config.toml
qk_norm = false
learning_rate = 0.00253
max_grad_norm = 2.0
Each number is 128 + 32 x the weight over the matrix's rms, rounded and kept within 0 to 255. Layers, rows and columns count from 0. Numbers have three digits each.

# down: layer 4 MLP down (transposed), 640x160, rms 0.101, rows 91-119, columns 0-159
# gate: layer 4 MLP gate, 640x160, rms 0.172, rows 92-119, columns 0-159
# up: layer 4 MLP up, 640x160, rms 0.156, rows 92-119, columns 0-159
down91:194136177122179146118166113121093133152124119100142104142125105097136074143092131156127113152102142183090153077114079149096143121118104146176145129099107120118128114091113115141149099124141133157149129132128097092122089136110153128131111087134104110141099133138152111134121151161109105126150128117111130167137170147081111133129155118143115136119152140145104135104183103114143162143129132129101053147158157096072110120101151139123112101131112115137125165153162093158135121157144107
gate92:120174140181137147126106150071153215125082113107151107136075112167125105153084118107125116145179079144138096139084120137105163133079118050156160096042164076143168086151173162137165127111135135074082133110140189141188136100118148144113131129113070189174116152203133120140135145117189140169150102094154147115121095123207153128119098123156108130106170128146091155149125188166144169133137104131123142153110159077144126169115123115151151174118108080074111183168087126153146147163122078
up92:137152137096114090032078136058120199137151097169112137179136106159123114123126134149121083121111098140124142162100111107095132126175118188133166073122115112149093103139073163105140155161130137150155125079108084125160147162143130077131129134111091143184152081184139153097175139131142132154167097182117208113159185115163141129096088137136176109095121151159158117134173175143111166133147128120126089131114188140167086107127154168157103125134093132118100105151095123140130157152141118
down92:126117135107111129155092154137125185144131138122145081153136153114122089122104115094140122102117095110122204167145139125135150076101149083146117089062154092151156163111139116096171127161117156116152086080146117136148143141154150122129158166127064149136086139135123119157134152156150170157137129141096094155128112116175141075158147135094186148130181083120144109115133225141132114089130074125079115100189057158151085106121121096168082175121100114153088178195131121126191148122077064
gate93:161113130181154127131118203104146120151107137123154123162143155136128132125143113102174183155133139139098101124112116116070163115135151179128143138045117089118175128138118133124166153051103165135166109116164125134098143153139114141137115157171156119156182127174108103137105129127110158112080146131095178119137145121109143121132099105074119159206139146142119103117127127086135130132136092106070139129079126186110109059098152125121069160165130084123124157076101155168170094140150117
up93:132124152137076092113152077070130123169136157133102134134148140137114113153105147137104144134144120075122117149112156103144105096099174149135135126098122094180135121132118142151125121097108151080142164142135177069080171120141165091109138133086163120081105153122085141127136106142127147096137162156146108150107105136122086099140121141147130096133109170176137071085156136103121140136135097083137123138159141175091103076081161141153079162181153083112103138078128139157136140125154172
down93:136108154105149102169143099028121097123124150154144153161114152092090121165097114178156190114176090131115067150114150116122080117090145084124107159112143094085139148072074147195136152097100136148152113081128118082086137151150157124134151129132161115126119151095142127113190159118100127120130160129110120110089098136107137082142124118109164105112140177162198097122114149119121149137122130114171190159124111140124149117097152100162113151138130107102105158127112136147169109161170108
gate94:149091161142107178069112113091102167130089151044141097120153123132116144183149149111096107125131130138096102152100180133140199121158090175157114193153128129185154093178109145195126096154136128093167149139133124083131149103060145117129141157176143143118158215190135147142128109155147095145102139134160150134148125126156174138098119147134138058090099145040165123128142092104174216135149119162151135078106128173131129071166133100106072151148151097139173134109118127149146126151188156
up94:135123093156085110134101071128135061094134131131165120181134158161084156114175138133164128140094146120147079142120132108104112149094137131103157130103141140114143096091136119111104104072165161146094108130120136116094106132108110101147112182177165117141135149108159150157126157142187108151158134175101129114155114098144146104128155146100170146135118178138122168146093127131154124120126137172176114144107085180142128114133145124140094120174125100142095128138140110135140078086140164
down94:153144140126058139121091101143153144133188104112157072134155097172120072134099138091076146152139124125132060158084173112153087140169115144129080132147140115144134166151100135076125119122158120121063116096162148089148103165141094142145187120146123192118139153132146132155136123144147130098067179139127133097102069058103153113135164121156132099150104121125168153102106177156147133111163095130176115114142112142165151077155066073142148114116080154108138140144114116119139156113146148
gate95:111226140066088171120107186156103125195116197116102134144110173166149220119119060071124137202109149128134173172157069145143136084218132101122144146112177122143096060040132170102109249153123075130121151105183178088135145130112170133167142106167151075143132159179179147112163124115146100161131150136174148114161180134144173093204125102165158082142099119111186107108129140154133192228112138134144175213128079096112038088149162101160159094212169150089141170051159127063126088141187132
up95:111101102065049185074130149182042084112128147165146159117151143092182102150158133081105155144096104114130118165077124176102133100176210114173130145146105073085165150127137142165148163094138110105118087120053125093158131134147131139097087096170127084075141199103095054099157171099102133065141183137115178141164149169194162103092017137173086107133091118135108082085141157079100167102144155059087150090088133111167112200126107109137115121158198130181097104165139163125115139098129104
down95:125090121137123150086094176122141135142141152082052119131119094084126085189183137123139093078100183191099131205097140079090120167124174075117127230107087119117121160094055145193068195109054132144147168134141098188160148130185119122107085112145156151189162118194105118080150147199160113159101111064157151125156143073141110147148118098164049116157132129148151157139115080076112092172174120116143076125060120063123137146222119092222149117171126126156116131110075138102138151158095102
gate96:161155134152142169159171148139095049148119151121145113149123117111120129093118163077123109057151107148126119169116128146100182164171179151131093115104140147084111206174156125126171125147152107115167142153092155088120067073069129130126136109140151134165158118123087126154151120093150126087142092133155097155120114113120161085138171104133165103104119126180126096141156138133190149113137102073133104143162150152175126077130149139101161109147166141149140092154169164076087107131110167
up96:176149148144121161094111158151162132072137133161126119149135103093173153156173134080106099147155149127151129164108081157113162148178110130126131115120096171197149100180166163067156160124154156085101136123125149141133126137153109109113128101087138170179109090107091120160162157082144122068146039160129099120140158136159147142109147192141155147108074127154187136151116195157157124115152129135134079129085114183127072103116133130155172082141105114125158104156166139131169156144131159
down96:060109126141106103162124130120140139137108174116163149112085134086094124152155155121106105159146114112078090150134107150140153177142119114119134129174122133119168157107121175059103114143187127092140086102124120145156089120159099133153150164104116123158154146071112139107136165107165118101109144112115122126135110166099125130155092133099176161107133136123174186123139151089174144109073123136120147143128094125141121087144114122091151129124113163137117116203138118142116135153083113
gate97:092140139070105078189098138094161185125143125142150153116174113096102084139093111100154096125106130109155118156125131100111139050134119150152131130094090116129070129113130135139136143087113148112153164179156117081129086091151148141186139118163100135169136174135114114163144124133169153128097112164103173115143107109144119106112099113131165133120131149123133091068110137153143136122105142145164131109112136165109133142137144113059100133165107131081144158152134107107110113117094135
up97:126159131153095170144136143159127130125124156157124062138170126099169117141095176186092133060162150101156139128132139120127137129137133116183118143137136135100131138115112121134098122145126191162100115104157146119128073107110192136154097094085154108068120119138190130131145097145171152143140145104135124120151060150097138135142094133154162104177155107129119144139108138175140149140149116141117118177092131181159138113183177191089130175103129086076128162148112138133154106137135130
down97:188109119126092166091112129125140117102134088159130121159153074173124123138129153127117103144081133153064134155115127046148142109119120102139086129105146111149106107122117095113143110159150164117155140165156145170123164083180115129099108136136159175143124112095114144115098103130118134116111126151143160114173116139134151173144091117147144106092124117080092162153107153099127187133139137092115158187076131156140139121139122135154121123104144121072129141134111121111139099105152138
gate98:102118124126188092100090096155121145082143111075137101182183137080199116129133131098125145172107173097080153147092126141122158126095152125144162157097206157146140162145060147096139121166100109101115190128165189151155173135095132153179149178119122111134146096104130081137095160087144129194165089102100065165172166100156146088186155132151154083106161144149132139100149069171116104085157138158162106148067109228172130126179099089137094124147096129118129104134155070164130135106165201
up98:164089090131092088138080072138170118051116164100100134119076129091133172140124092141135117140133177110121104146178140131136100119188094169189135120123186147128120130090124105189055142118116081143144144145097102123065140095092088104192188125160129064122175082137158112152177120157153134138133127129122069163177126096147106149149187102196118178174138110065116083097085098130109105139080128189081113127108191179176164159100057125128098110167170155106127163135122082172100106148158155
down98:175116049086143079127146111115157094121194115073088219068182112138103094117162192121104195146115176097167050121205129184108137130188099112122124177182104078077125174086152179076064113141151075175099149110078119129108158148126062205103128096147128137148124114131175133166154137085193089178088143067112060186155167093147093101080165175128126091176111152083121115119120096106168072157100179104072106099186139174186105178167126120120158069184117141079110094127146146165103142156081199
gate99:109122179091131211087121033101196224148116081071101184101137183125163167140171132109109156145158142049088187097130080195145137169097115164144122115109110104193123190187096139074094143120124123149191149131119224126047130182169172061182184090119159148166086109194186115166131072093220086132126096147143124060128159170109172108142144128168096162109045170099118076206170170088120198073133095103152115109036057085115075121082132170171162129197127185161115122164165107152047138110133135
up99:147175160146156107190140126084199197145093113062088140190041198193141208080153132090100065192161140124129142122120175115172161138103104119129163094086138103150085134131119104071093104167136131210160156138128191128158077110095110061170199101093100113157085164114108125130115096148222159141184162113175148144124135112091078098065202125103121130180074101118189164130080195103077189110122122027132121168120062094069089092097145058111146158159155131122196149097136176082096056100174193
down99:045157189107136179193060062131088178210075140089061091118076157171099109100092104110060196130133103141155207086188189123184163146099031102115148118137121127161179055187112091080167161063131136128155148049117186087125134153149197036144117034152109131142140127088186172121067131085169083150171129157078075184161073130158081126109185115177173085131048139100113139197113176059089139228112187128203134190073146061030083117098081122126189143175121172151128109170164152119070132108160153
gate100:179076199199102207074100134145112166097119161152086119073129166152088143147106126085138164034132103118100069156053076104089157060147106242111121122113078139107196127140133216120154093148120108114171145150077075145119145103150148084161151183130119139150159164145160116186124078163152053136156067115117200155121155074127105095105098155149099110119122132124185115099129099176152195170203165115138113152096104179107088127142079210118085131141198156112084139097123141142175098131141116
up100:128155070140143136146133152140224127188102121135100142146130048107159165118118144127161170139127088068145115130142073110154167126178120067160102102147136101145117099092057137098099111117122132085058178089100110121084176127117176128143167106163157190131045138158159186100098143113150114161139146149190139174106071146159159113166150073115204147109154102105075109171118140136176109086123099124113096147181156152116068147075072160129169213142074123138138149082162087155118113135196087
down100:125121139118084154131092132091152070090074164145104148102133022145120181165136102129206186094083114139121094116127069082142133096131134114132156088157141159138195126150114132111207114090092111124124166136104091121117204129113172181147136153127154128128078109149130120047113060122155092153159135166136102143108144195082103142134123191107183103119065104159061080090102172151189111071126163126143171122174166156191098187158101206083168182139178112130124125122106114111181077143144116
gate101:171122199156140135088124097088105124100118056141190110139152139145099147148118156105127152150097122102135141132101139111129170182211103190109065143110086136169154176156105168123116137158144090133139129123137151159103140085072052110165126176135050110052131140118131085202076132207104126126109133156170128150157094125184172105149152091152160094172121117169153138073172110133141115190101120164147165068100137165089071079120215075085083215134120065113180124043111058134192113122132139
up101:097163139162126115190132148075142185092070146133114152191136113082165081055086135130107113118152120175084078180102115141163117117153071121101149118129102120108194131182164124089151135156093050126151174108075152106174104066161096103211144194182097140108110154148077184169093131132065145152147102113104159187070040177135188161126118115180110160090136087174115115151176134147172148113103114200095166075146072108052160124149133118069133144108150108164093170142148130129189084171131174
down101:201085149140112124166117092101139076128118135210165175110144099146093185142164128188113065089130178144091102124174128063188129111082154131127095103094134148151137167178096142136120116176206065128187067077087093123136147169104120085147142093099104099113078094150100136163095144108153160157122137109140182141082138117148117186099122129194097123132082152196208108077098051180100105172169137162154092116135083120069182105197106068128086153128149097175148116149124070146133118161147158
gate102:153145191164081138190156169084089140132226144161125005149110155233157151099146095075103126147087184116094180126142119161140154146149170162114159090071121111109218052169114174100201072110044147119164156082116114119119129114118120133165180162129194112148132141164155177138160142107072107165104142110100188102137087105147163098151094129085174143120125093177124124065087124087197158175183097109114143202123085129142121117099131199072182091101165210126033134091150167155238137145120146
up102:128145069162054113102159106089111100064092071167119136084055120179060126172116125133099160099174148148193135117109068099150122098120137121187078081104107119116171127116093120200181157157161091100137127133162145052159123068152066210069149089137149078129137159080149100127123144163118125098108038170119166147151222179141070113077106126053119114123126129179120159099083140158090136076069189142090187161179143093160168100156162154068179149159064086171103040164176143118117139067136091
down102:106152117086148126113127122105107088163199129165180174107105122140162158216106122219156179091105134148123085137102079103125165047039073044162141124165099129137060115133131126145236130153183093144183146082102157146232144076173096144066155131054093089050110116126193175147099103141128117106109136154111096087144158183119142097119133102102061170180113084047161191112190133094122158058102151116118105130156100144152099125152131205123101178053088121159109165148107086129065122168125151
gate103:214138142137164113143119116195185126140146118133168086091110085097148119079130077081149205165139068103144113190109069117113132133125142074137164118124165064161075104186086110151074190118130155184100102110146124070126126104138135078167144199179131195143070170131168125158158103120178157132146105107216126129110142134169153116102140154187138120171140131097116032112179120091144133204095102118145178096079150140119059173122151128146063134124143151068155090154142075143122138194145076
up103:161177137118167110117102114089110109102154154142105085141161101138175138149093112094138106091129171081075128139152096036202094151130129153083185132131100190036084117176154130093074147108137094103124104171116177140150119090130114177161120120141121083086137151083193133110156112158113184124140107134129138107142101091100093083154182186129108132104149175102122082119147100118156135120144174181150112093097128122115134147099131148130144150130154185127098160112117126047151190094152119
down103:133144176171079135077135188139124114122134117103123131163149134111093121109047187143099114136090094128127143118165133109122136116168102177117105108133137146139165098091116149141166130145141125116128144154000134165076180148119107181147118167143153170064134172119098160141152164140170116155121154079127097121096124111171125099153163130089102101134121161167120127148099140106165173064116107132086100148154055159066159066172105141127118097082181142163086122156098155134170073133129098
gate104:171090116144139091160123159120126108119130127123183095117161104091090129131116065111127118112128134141152105101119150127106138136120139130141125088157091112104102113118123155138130177132116100085129108153137146154121077119149136151163130076115188147162131161096116116153074126120156156171122150110073126116091132153179128148108129100118201137088098107117101120144110163133105117087132115147115141137114129160115097099154140170107123180077112152143130137153119144145092117108135138
up104:139156164065129159118113188079145148089146059147165065137081138139089111176176107100173101045126102068102162116154131100191162112126113147115122127146120146120117073114090190165142206134097154120208139141143204145157120176140087111186154064071177174110210136122070140113136082117109177172179149125096128101176179120137116136124197100151166156161123167141113129136132091136152173150152100111129129089109104181082099083130143082113074114132163152154120099087087148131082148125092147
down104:124124202114125116110130181121088117121102115115107103112095189146144115095158093088165111118127109086139153133114114131145148118112134135120127169147124150160133137091086131147139182097107113134194070055107125104103117111131086139156190100124204155128133136121143151106126044140163159136154156114119137138186120131131113142124184096094124131173184165157122130155135124058123113126072104154143152143117125164098105160153144127137145084123117145101127145131133179068142139142100068
gate105:142169161071099127100155087109181084060132133139070155138132155164105131106128120087094184176142103135119090122149091141147192118118112140135164134116115078148133154124127142122101141181178159161125148166164132121073163143162122123114174126084137188154124116148122118133134133107157070147132104109149125127135180172101116147138153166130107139118137135105159128130158116166128143108133113161137121090148106136171123137165195176170131107114156123101160103113141120096100074091090131
up105:166123152133109136159092115089169087136130163123082200107107108145123105105158152106142119148155102136127101160083098097172139128106157126178210162094087112146157090129127176158128087112153124130097162101184116142084103116099087124076102169170119103141104180120127116159186167161130104162178106099113171132101166096098106163050108142162073096100159129163140088186147169125190136123172094091168075117131127161155117129130164129089138176127155080110128120109199088084138139132092157
down105:099089114114093142142101145122169148109180121134136131187133105122108091085092088163125130147159117146109083132084128106105126135121108139140147106202173122127182134142097116092136168116150124158174106115125154075110141166156128065125187142145084122115165176076084127076148155124147148159093124137172226124138112126112111131122145165116126123133135205135132148145148073145109145104120107159109074103182064146148162131129115133144122145126135099099136145143124153102109128103076076
gate106:176072111180189115110100071096163164160170150108127100106155142126121142149120124158109139162150156119117170127120140144105119098142136156105157132095150127120112066144097123131136145153150128134117123123134126140068106124124136131189150185098141119199174132123096088114119144123167083131137085110132111153135093126126171140167126099108154135089129181153125118077163177134150176118084081153130154173114092181171084115140154135112106128130136096096127133098174145185102119148156140
up106:065104184109058157119131188128151118134099101111130185122094170144144120143115138133116108072152108086159078165124141084137096167111109102110159080167128118104178188093137113137084111101103110140140091155126105085169141144145124149069121110120103120145130113126109129110099142111098178157124179109070137163158065089123123116136177124163108128120146114120129118156084149144123093118081151171094136137197136113081192127115030134122113123120113136138112109160134149133153139115120113
down106:143151145112118089063100207104119090127148112079129162115156187172152143110145112134122091104174150108144080134139159104080117133157134161143126099071111155165086144166124116163099160098146107099120113145134158083123127138114140130174134123138161118094139080107117120149110127164142174179129180114122161136113130096150124090178151109162099102107090124083174181151110119117067112125120148112081153105144099093128081079123113147151151130167107101121095115154060184142184139103136120
gate107:140223114137158119134096094094171131190134149115065094111162150132172069091088119070110152165121071054126136143118148127133148138110159121147169180109147118121076136202148169097120142136116182123185156104111139076138128135119123156188225119182107134177119126132120148162163114170095183164125106111194168101106122068117161120130093120132157066148100112155103164122115185132106113110162127207123092141159150151108086105085172178130078178117097128075092155135142127137192083171144131
up107:106154130195144091110113128134148135131143096197076101159124168109145120124136101106079119252124130147075088171073175122112098186095128123132216162091094130149069101128144105086104136117149222168139109122146067155128108140176118118096187092104114124141168149119123150109078118192168157101152151073113172107138126094144204146076104084157126120153185118157134108175176137126113098116127177131118116159077207122131177160064102149117152095163149112114095162121136111132156123214145097
down107:103118109144165129144090167106157114168076075143107148124136127112166098079096110084121115173185095128131091074122173068124121111149151107130085133086096125204131123087119071147129155116174168121127067085178158097161168117119129099095126183127148084205167132110178143159123158192118098069180161111138090109141111098101208122110170148117180133231203125128169096152112201140080074119161149114112128146115134096152145152128090124083062108123191139164054147153127101159152160080101086
gate108:139122192161164131136080162171136151115130090059167167103148093126160164137034160080094152106185150146147145142072178092103119096115109130119221107145107161095075104150178145095220140117174073110140207181210158078110093104084151182098159080061193164199117096135122117185094151000087158149132133065157119149099129073184202109137156145106113110093108114132174149078179117069211122122141117045181125121197090125122203112132111172108142197151097088101234149220146156122180136078170167
up108:116138118140200145049076089093100125071194119118122186186066121175116146185092126159082154106095095171111146053141135092087171049122110202187118191101126132123147122144151093065124099061191139099175097093071119091117132073112161136141183105170106194168072180187055099073171094183148201117228079188167162147111165114152155163081084175128173092151165147114139171149121189115160182086142052101178015171120213108213095064120159155187120153131111130119126128105093110151110043151102191
down108:089180091130143050124051183105098165147192080080104083140196100157134145153054000172160086118129131136117157093107144094072100101056153061148158117114110155179148161034130100136163162121150091142072162165193024145101092142125149100149120149126061170094061128093135089133081138000114191117116123164113067144096127082170174176119189142120091067138173198157103155116158177153167160107121142121201088083110165114094163120149150186103106107057114146196116189158084165168134164092183144
gate109:174122114099153065135119140128156173128131118147208161073206092147064170105122183148159141042099203078138177138130130105139125186168127141176105142165142139129158083116122098210106142073142115174118141150115152174151114105120117155153143210196077153103181126087105073154068117105129161135130197154145111130117153126093116068102176092009122108092120156158107139171158183186104116105077122074140148130179085142079160154142122115122192198217052147173130192095129106207166089097150135
up109:098139127199052222139170102130078143097127125145163085176225135137132087151151120142172142153147142226086144105091083039136129158083132117046134152124118131162175213172136134104123104107119150157163109131155145166085101139099135133167098117151120086144121077090121140159119124121114177136107123127167135108130125064178202164135149128108160144062212162101175137126079181071121169132149183173111115193136142108133124078127132079166129175125165156097139094114188174154099125129052124
down109:119094144167157146096167144141087106100095153165126169132079122218114137118212135114184080175143050124031100167094101145112108163085138130100156149149124153168135171106130146101141086174106087133129166086109163117054140138097105085140112117075125092109064139164138135145106208135212113084132146166064150129171118067123167150147112115129172200145126155117124163150053173113156108135150136204105148129070140111167054087090144143103098094140183149112093122141216081161135210134101087
gate110:112135136177156124129106124099107121144132170053108156123162169141128171145078127079113144122092131131121157131067120083130148087151078138077199072147177153084112154200079133122138110117098152180126122099153142055136135106118123096186107135091139143117111125112123168104143152101103087153112128120157088090120149093099150078129165132134126158132054172127122169180116116096161165134115111149187121159141201126119117187109130163148119186107153162124121183140111127174134123153109151
up110:100106073123120195120131118119088109092222101178149198113117088137099126124141191092163123107115131171200095183122132119136148157139111112138148164145129145164121096128128149155129137155133197085092146149079114113137175119070147165163109110159138155126095146104131099163144104138132138119144137137105134201152126139157133130110111120086057108151106109109085130101131123156122142127160097061106156190135120095144079144098147136139130091170070129200142124158118126078159142094203103
down110:118118108136078160099129083116132141127136094170095116101096136170105097122136135164194161126114127133128109095088068095156115097123121118118128116144121104089131147065150172115125098142196095134089150157122129198120067107130142132148140097154090065112142130151116140127133143159108099145134157120134110154195114149042107093147197102126170137136106155097140130126157118122185136173135104177091129142158187100118079162105104176160177177123137156128135160050088150173130133106128154
gate111:165120128129150097123109052101155157121130114150139116168147151138105139158090191087148174099115163092104127145114094176111140097143109134096107146107090119166133136118079159111136172139150099136141115129116209154130107106139108179151137124163158133192096156125116152150124111100134156111107109134185120123077180123167133150100140153100186055121096169105169130092079175139169137112131143203137124137095140111133106105106093131073114130143099136146158124121122126144119139147142153
up111:101156151099125129196096210185140105134068106126121118079122140114143054095153088171125088153180101134157148122163099150140140150077148049149135115159119110094156159106173093109126081137111102122130147119140110132101116118127125117089173084117073186105106100083141101146173131139091130100117179080110120140141107076093086157149117143127144196099155075160074118119086118151102082158106103093134140110136119147120188163113151125149130082072094082115132102148062103089138115142123050
down111:150141136114139151139112195131115153146137155103155103124103145135172182093181052152110109130122128188171092132139146088143115144136100087112129109129135102129093135174157151169123100141160100140092140124167102117120175152079134125107079116121112096088156156126135103092157182159131125218148149092145145164135133106125077087166120134112057209136104125155091143132187090094125136143136097063126152103109054145130149131139134073143116159124127107177118109126090145150156118084121156
gate112:167126152189153134072126170207097150116092131229162125198086151202164223117093057105085121118043120164078127185079196160138136109194137175171177141144136050137077137107111144163138142136179102076210112106170147128161108123134144106182158149144130131112110136116074151132122062137164138140133110146147148202153154129115163118143095149086107181181141115149096055124158161128141170112131101135196111143159117082084067192099094212092133170178111059111064089117132202076150109154124135
up112:193110108165122103086116167163075160101082117187143093191091110125150175159133126136113139146095097081118098108093099134150188165158101152150118162134144135143103170111066150148133049162198137081110177141077124128096147130134090102138132169166143116135140220140086170083141123162136095187161173167151108206144129123104159090077113176148135121151109095158141127161115215117117155083164100154128106156167174189074057160122088199059088163089117109166071148100122176143130110106072094
down112:096106140185078133128130189167088147183128122255188076197107166183167178149059052118135115073107105098117119151098156161149191130204140169174161112168111055220060177105066122150127115131150149157137174124127063093178167150164103075131125081150119097182101153135096186093150091128124093098155121131134113146124077186117149137142139150069141123161158110117078138140076183147147078083133103127136085107138141167075044138151123132121085090068109078140152110102089201118142108127104067
gate113:134134193155128172160083107076158103077148139103109128157163087138119139122106135068152130143174135083118119096134110110118080109131114130122110145123142140125114184137130136150131107155146133074151139127142111122127160056121087162150144090140118151152123126116128121147119169125163126172149181081094186132099119159127104154117085108062167165112107116138112167124148108119127159171100138137175113159088088146175096103166135138128136133125127135102117126130137152110152119141163111
up113:192130176174115141074113074137117186101126113140167137126133118130163157111139117104139145079106160093139123156158133109106137120138103145117138143166099154129126103194113137151166127104168155144138148140089076078136064064092094122171158182186091095142146124146140098141125128068126129157109203141179117156105103132102104111127089138114106167115090121100128174125137141140113173136094121113179141049143104130164125121099189137130101148108109094131122104156150178132150120126155109
down113:163073154166134149091138155163170159102110136125145122098091125093117116147128075098137144104132110131125173155107123087139125125165110169113128095181093156161123152160112138170139120155176101097164136096109123109099115091103147122157146126165106032110135175105158082134133129106158121114096186112147104118077145163109155129161112101126119145138131097063159120096104139166121141133120144108144106065154092133146148121152082094156186140125141124126135160147152145157114113123108062
gate114:158145115148142146085065133124122139096180139114176091141111163136173135114135113075131125126082112090109159144094115117180148109109129173119118124127115118151145137143156118120141170094141141158145109155122186094101137099122131104131123131149111083114154161124136144133111145150153093120163139151114136160134140117172076120116104168111136139135151086099102131123167150113168090163098136080178157122109169171146077147125144103113121150145138129164138147127131141108157085155195122
up114:124104133121080127137139124105101158158080078161151137151127110096100128120152118171133140162129154127127135174132156150150128139130153078132158152156128107126130173132148110129146116108134180134063142166129149144146083126157113125096087153079157133120127138119132175101121105172071143109105159136148154128141123133121157145169136175165102140160175095174134109140067109093096096095115158138106110118144157125130084161109114134123128166121158111161051098141171125108104109114058107
down114:136101156099121138183155110110099137139140093127168092163128158075140129119106142156207129131110127154136096086144153092155126160144139102128107143139117140166127159121129115126145100109120156129075133136172167123114111109151131191065123133134142113152109097129085186140164164147054114125124116103147143119143089141086167106128141134146129136155114121146092109111143087069129153151106085116089125128111119117146117145131086116177155156117140152120079113137150119127071130117083157
gate115:157148157130122156166126079103163110159136131134106126109157128149114118120133146125152157146148131171133143133172144126118147186158171104107129094113143153113134111114133147135127125091158124134127159121135117161118133145152143150133148094127153076149105154154141123150132117102132121145131140125137105131128103164157125119109149142133155136127129131097171151113132122125136144155153132149135118105148068114123128106130147127134114164148141150121142148103145171139111105146118147
up115:168169137130151145158167132101151115157134090126123117156122099128135128118131150115118168107154114123108157146121118134072137171124182116107119146136131150113108155129119128119111126103140126100136138132133135125125112151190106165189113115152111150117142152136134121122114166112130175136121101141136126160148085151117133121139110112112129096167139156141129098126082115142112149139124126142136117131119110117145108106124147142114125117129122153180120135154152144146089131093071109
down115:135137103115135120142074093073132128146133115130156149151134127137126134111143114182136153131121135134124166122146128156118116152118137128093124140097098103089138141137137122139138149142121132113120128140161111143095107114157105140150111096139102122107128122128153112139104143138132117121151130138147143133144115151095115164130135086112110088145126156115160115142143120113115087148152139138115110121150055125177126104159103123131152158118112086132119117134105169110143123155117164
gate116:147167147082120090136133165103145120147114127158102130160131105127066130125109161108156106058139151111126125140133146112083116105123094129089119121122180159152135129180083143087124130137111124165132169114101108121132137152142114134143144136107088084135117197154134106150160127102142183141162134147119154097085104119127131148155126121112094122152143116131134101161099107092101123104126139122122120102100113110129141130158153148130154096125099142122155161098128109115130145126091122
up116:182149107208124119085073132111132125167104148106137154073154152132125167134144113190183154105100105106161093125103105098117116113138133187098130178137112132140124088165100137183130201096142149154125100171091215134094112153154099089161104156184073105124161125174123092131104165146162183115152091174107162127122123097079164122155129166182170085150148154137136110079135171136106123106099121097160157100121148152107058127142102171065078200168094152148109157104149099183121121156124099
down116:126155176130149092113134117122122136157134108103099140110149108127105139150134170100099063098214184123078096139099114137155098173124124076143114117150137123127149148106167116112135114145164103110166156128155100179123142151105115147139148130121142153085107110129144135148130128100152153142085072140130130137137129154132130151079101069063116139120099134127147142156108129076109174078127098115146123149155127115133093135194141082142137117088126174151128122172152102113111155110163117
gate117:099085133144130110076081118122121137109119165098125156120102126126108167131128123123128157134104199127097156154107169113207133077160187175083147105113088097102125083088136186101172195078083080158074109120140149116099105105180167154143123172148181104156123149173160126141109105112180173170128151096163093104126146102164182163189084137130121157147106109094118203073153149069127162126207138179157178109135129143106105108118096168099108126127053093074146107104141157115143117105125200
up117:151175113066147134152188112129086160097121138099098091121187093114099094042087147152165136110168041129169166158153117169090146109083104117077054199176157123126115174167140090210112162143123150079138110191167146125135146138189126153129081110211108105123140122177118138222164173075079155152127102120082103136106094107148152107077164131109149071110151084154113120184132092179135100089082120170132132185176092116129164162153185050129070149123161070125123149179081137137129066180084079
down117:098095099158106132092136130134095141088190128154196142143149143137169034101146082175117165108108123099185174103081098140117149090149034118170069108120144119167160147161172114119159139112118087099167181114116125105162143113134166185167136132129149158151141093134091117036123172133074065132164110111132171123170119139107147087112106111047135156150154146132166141095143084095118128090096112134127150232153076152094103141168125111070193195095144121149107141184128124169110148094102142
gate118:162154168130127154142102119135102067113110112108138116143148096155131146135160138111145134149099137134135171180158099126136132132142124167111140141094102122127091127128110151107078167122132124139113142108123156136149115127114134146176136115124130079117094154122122108175106135106114081153092121099175101119108153121130149088134104128151129106132126129133106136128153096141106083154178104145145106115129145114089108115125191108160126144162157133152120145106135186109120145126128142
up118:155080128126112181148089130143156154113132135130164087102147122138147125143128101100120131141113153125092138128109100177098164123115134134176118134155100100157127104145171076141129162146162162133123120135165158127136105147162169166185163155115127147115122125140084139113129139134153155102075132124164118148160158187133090124142100112084105161131100138150157154111141152100091165156130086138103135091107163145135098128095173160151112134143141132123143115151166125073149120132174164
down118:127123134114149160134134152110115114133159147092148142137150113143144136128126128171146124091117068165148131175100130131117113159142162102141105130154129143112114100163114117160084176085096112137122167124101125106150135147169122205142139152051120100076132134132099102147078151129125113118114136117122136132121181142134132074158105136066154115113096104133142148139117110135109119150139120110118091091137158108088101158128160144138129179093086123118158138156141138108161127159090122
gate119:110098145193152139139132157116082103042113193106117123101102169115135141035134076078120209113122130090129164149057183118075154076087090164099142101121130131181130043135174136093125110134041143164125171126087146034069121070062172158190170183135156191143101137072109141108159143168091082143176122085135161131128122153171152084140095139119194138068126120138168144085132144127098166059182172171162132111145126130202088100108140116103115164075123092139129100120130105088202089147171134
up119:097195114170143173047137082107046165172179092098090183135110117125139135113149168198135165155093159101110149096091154108194179084175127119070079115132190148089161083164154111110145128137155098092066118121137142138096165103122091147131128161201139098094100176131084151082176110133110159216027113163147100050178074187102112201135136110072092102175104142133126170169165139164185173151143112174081169095074156123124152128106100146193185084087024087142158150140084170147131151122070166
down119:104173137190162095053161118173113085109063128075108128167133101113165127109158122124160170118108132193180126139104153183155136088109169086028108116147139161167098135167148136075118142176146087098116111127019124129147117110122106114100165148158083152153121129120076099143089162129088105148192196088107152178166176180051116170193129080161100113151091117107182141142162135236176149148086098093130210098090129091119080085218136148122092167127116077171138121079094122137045163115092143